Weights of a small GPT-style language model, trained from scratch on English Wikipedia: paired heads, skips across layers.
Each number is 500 + 40 x the weight over its row's rms, rounded and kept within 0 to 999. Layers, rows and columns count from 0. Numbers have three digits each. The size before them is the row's rms in percent of the matrix's.

# layer 5 MLP down, 192x768, rms 0.0601, rows 148-191, columns 704-767
096:474521554501539530451433508517483482506566507453514531411502446478565505552475504510499481569439502547444525435470432465460478444518429507378477454535508449484457451428477458434500487512441408
095:477449495497525607506537528554499521449503451492514471439496476459482446498507535505509519466482457521488584499519502491565460479479530493530460433556541480460526577471551571437528420551547523
097:433461448541535587412543515551590480446538476505536518497474449557506496508530469536506476487498440524513516509516454492505503519453518449584413476452519448512545502451555492435434411502453584
097:477514471465489518432460474458521449459498504440528473533442526457516485543425496489529541481450531499490548547468499490513509424478531475496405436495525513536564525521518450491517496502507486
098:555452582557425523454420490438421526452512524418429502499478522448537521536518469517508502486581446467406460471419535436499458552503566482515502469510516520495470523470481421509511547528511568
096:475462535472468485530510477479531434535487565552484464394476471507555425487497455539527523484464476484461533462475515493476481582459447492506429495559551510542468487512476497540428440543506472
094:443478478533463523479488541453462559527512499533508481484483527439528468490457442536464557522481454462486551526462441537550461503470509479493526514444513490531476498408499498460521454502508507
096:444447411526486517468463481541497485535485532490507490532507523490496559505533456515491462507461498481488597537446511476439520508508498547535620574557524487496521566568485563515461474544526501
097:506513482517496562466582525483499536451510500525504526526493455513480582501479433534527435469521460512493533539486397486524463534464549486477545517460545445408517508516471517520549472524534449
094:528418494475502508441470552513468525506478484531517481463491543494443513516510498551487481422437508544468566472544470468493508476449484500545544432489583499496485401514526492491498520429473424
097:480505485463494473492507497510526436480455479413456488552400455495542434505531494475493462528513608474513503475496410432572457516408558552461512482496505523496491490494463527465512469450493537
155:518466478517528493534582523517497487487476513519520493529515504533538519516543553546571464523508496489509560549561441503514514503425526595544535503506519516538543525495583540481499462519480461
095:507587460555417475514492448492594486457475513525505490469465540510563439535488540485512542514482487492539457484464477445511481455506508484523484468480527524537572504570479536537465509472489478
200:471510519497501487460456481479549503512507471469465448461486495435445474525503472446414496456467458478449439450476540487489483445570504406435464494481483435466429477512469425473503527479545532
095:468517546564421475470519509523504484479506454551485522521459460451430526557447502535468482556461516481434475503459523557479571486525464473524543539572560536501452439425515481455464498507505530
094:497532537500514533477489461561539524504487470432442471486494531456541476559517500464519542461529450463465481462459465474510509427415494492485535466509549455572555508562550430530510461452421471
094:529545436439446496533490485514491501522540555492427528512549463489510576540506468558487520500461488579548537531438560458488460501447479502504514486550482459547559449543540465471496527443449524
092:507520469504497536494496486548573543533430500499470479479433533567577480485423436454536546535571526481484518497508522507446527500481482534520499467519490429452511572439523511541507474488515580
097:497596532523486488449487537479508506520539477485468525547500507499484505505423465516505472478491459491500402452512521446502448534510471505448537512490477455547490459531582506458545539481468528
092:511451499464398482557558502445449464474606516512470490552536493462560446437520487466515466477426433485495534545494507477501509417468470512526519556440479508450525498535523480501523507520495517
102:518398446440501489529544518540518425514477496532465521537483481530556534468504458543582546489529514474546534484483539505458427530425448465532518487539565495531557485516535528579488493470503543
099:518570504491457480465481525511485492512519508518522545481508494473491516436451520485486495541591526486546511531464509522508518441542443491477573458530435530504504579494457426576492516453478471
106:458515486554482460461469470547447439561465430541524472527517543464478526515503436514502520514549545485498481524453486491451478431500512456518429484477486484476429517421448394561496525486508538
092:474496514488482450537556529495442487549481513478550534480558485521484527546505550508490523549525532478477488439430502504516499555551450517485462536494517499510428531477522468478488551533560457
095:563447516556548371529476539476484455478496434496450479496425443487503512562460482474488452547437572497471512519457446416445532470551437531477425548471488518474463479543477522512485438483425502
096:498453532580471483509458472387486552514482521462499495531455505496502500538487489498500504492551583495526477513487500508438507514511467491502521444457532550551581499522554526505473504508490547
102:564478556465453529514383491449512586459495454502506497501525447492462454509466554414405503489537490518461522545510464506573505493466555511472415522483436529503506486581483492502493504495510521
186:479511522519503500483473472477555516496522461461514467485493495442472473525530465429418499469453453487444431486487530541481489470567506414436466477464500445450461486496466429459513529467535521
095:495594474476512433460384441489548464551544554620510524510472551469521516411520427468469454522493435488557520487538504595489472467471420479474460469521505505530486515523518493554541509488527522
094:472391556499469417546507522484408464398437520482489530533561468521512479444539521504513496481519586538487523490453460448431489464442559524539485530527482496438522532502430470508527453455467574
096:492541558459498481471459474472505442529500530536513513449541506498552500476471521500497446487542536529557484425602518532438516474439504464512559549477463503524526503463548505532551481519457524
106:504490446523543474523531460596545509493437475524514471444465485488451520461568545428480589455503397509534387422465560522495560488568480509451507505503523452510466483515480522513490453590498532
094:553556460447545577561532509473547453494590507467536507499524514525481538481532513519513487529609407503510496471554585509530521411465442555499510537568518488461460532483527481431504520501502529
095:539482521539497588486468520594531557526478477535512540503552498501485524513569445486493541499526543508461525580447466394503471515479457529523459460480502508413542509468516485548540502477522468
096:472427496527460477486561572484509494546600490528483566418526465563551481452505504473538450471518498519367596508469507439440455504493426530479526565494613526530525455447442550504484473493482456
094:482571435607445575522577567493509532495529501427480577419536530508484480481484515512477528464494584511478517519448471500496496560468468521429414548512515528426455480491528540463468448565551462
096:489499552439517509504551460501487477509503514448480529543477452504491500512515509523465557486548474570529493423475540540474615475516522491495560537508636541500500520509457533514516544513450524
095:554503478511427551599494508554493554559586495536469522475536484466503534529480462512499530549497489575476493499533537448536579540441457540523463512537475469577546493490483457458505502461527558
097:501459504466495508503498493548482474499502486422539494498496503561549446532511561497529466544442532568458439506437512493456525529523491528489559504431494481526456482534583495498432462487498507
101:561407585499531517576541493441533554480514467529456549542561558456430524483569475509541538465443502515482521564521480481512545568475507548433489519520440560459469531516502491495522548446408526
097:475483512500564487496473523517545479472568538432480429472473526505569504495523531475531479499454499481516511472474557475539539534560446514431410485485451518487507489467569503488514478572484521
095:448502583485532508463473503534543453457451474434532451454508473512552590511457442487524493502500575452524534525509461515480542475448450463565445487446485462495550529464406511526471574454465461
096:527477457463516525542495452514516538517501567469541422549503506525560489527467473517512522463483553437529511546565486517540545566499527481558448523513556464475473506492474496578508543508510506
097:512441511477556451540511567549448463584446503569550485463469505524574386487458428436531522473527452478494436435527477544412475556512477449481483549498552457499545517517489486480471489532477516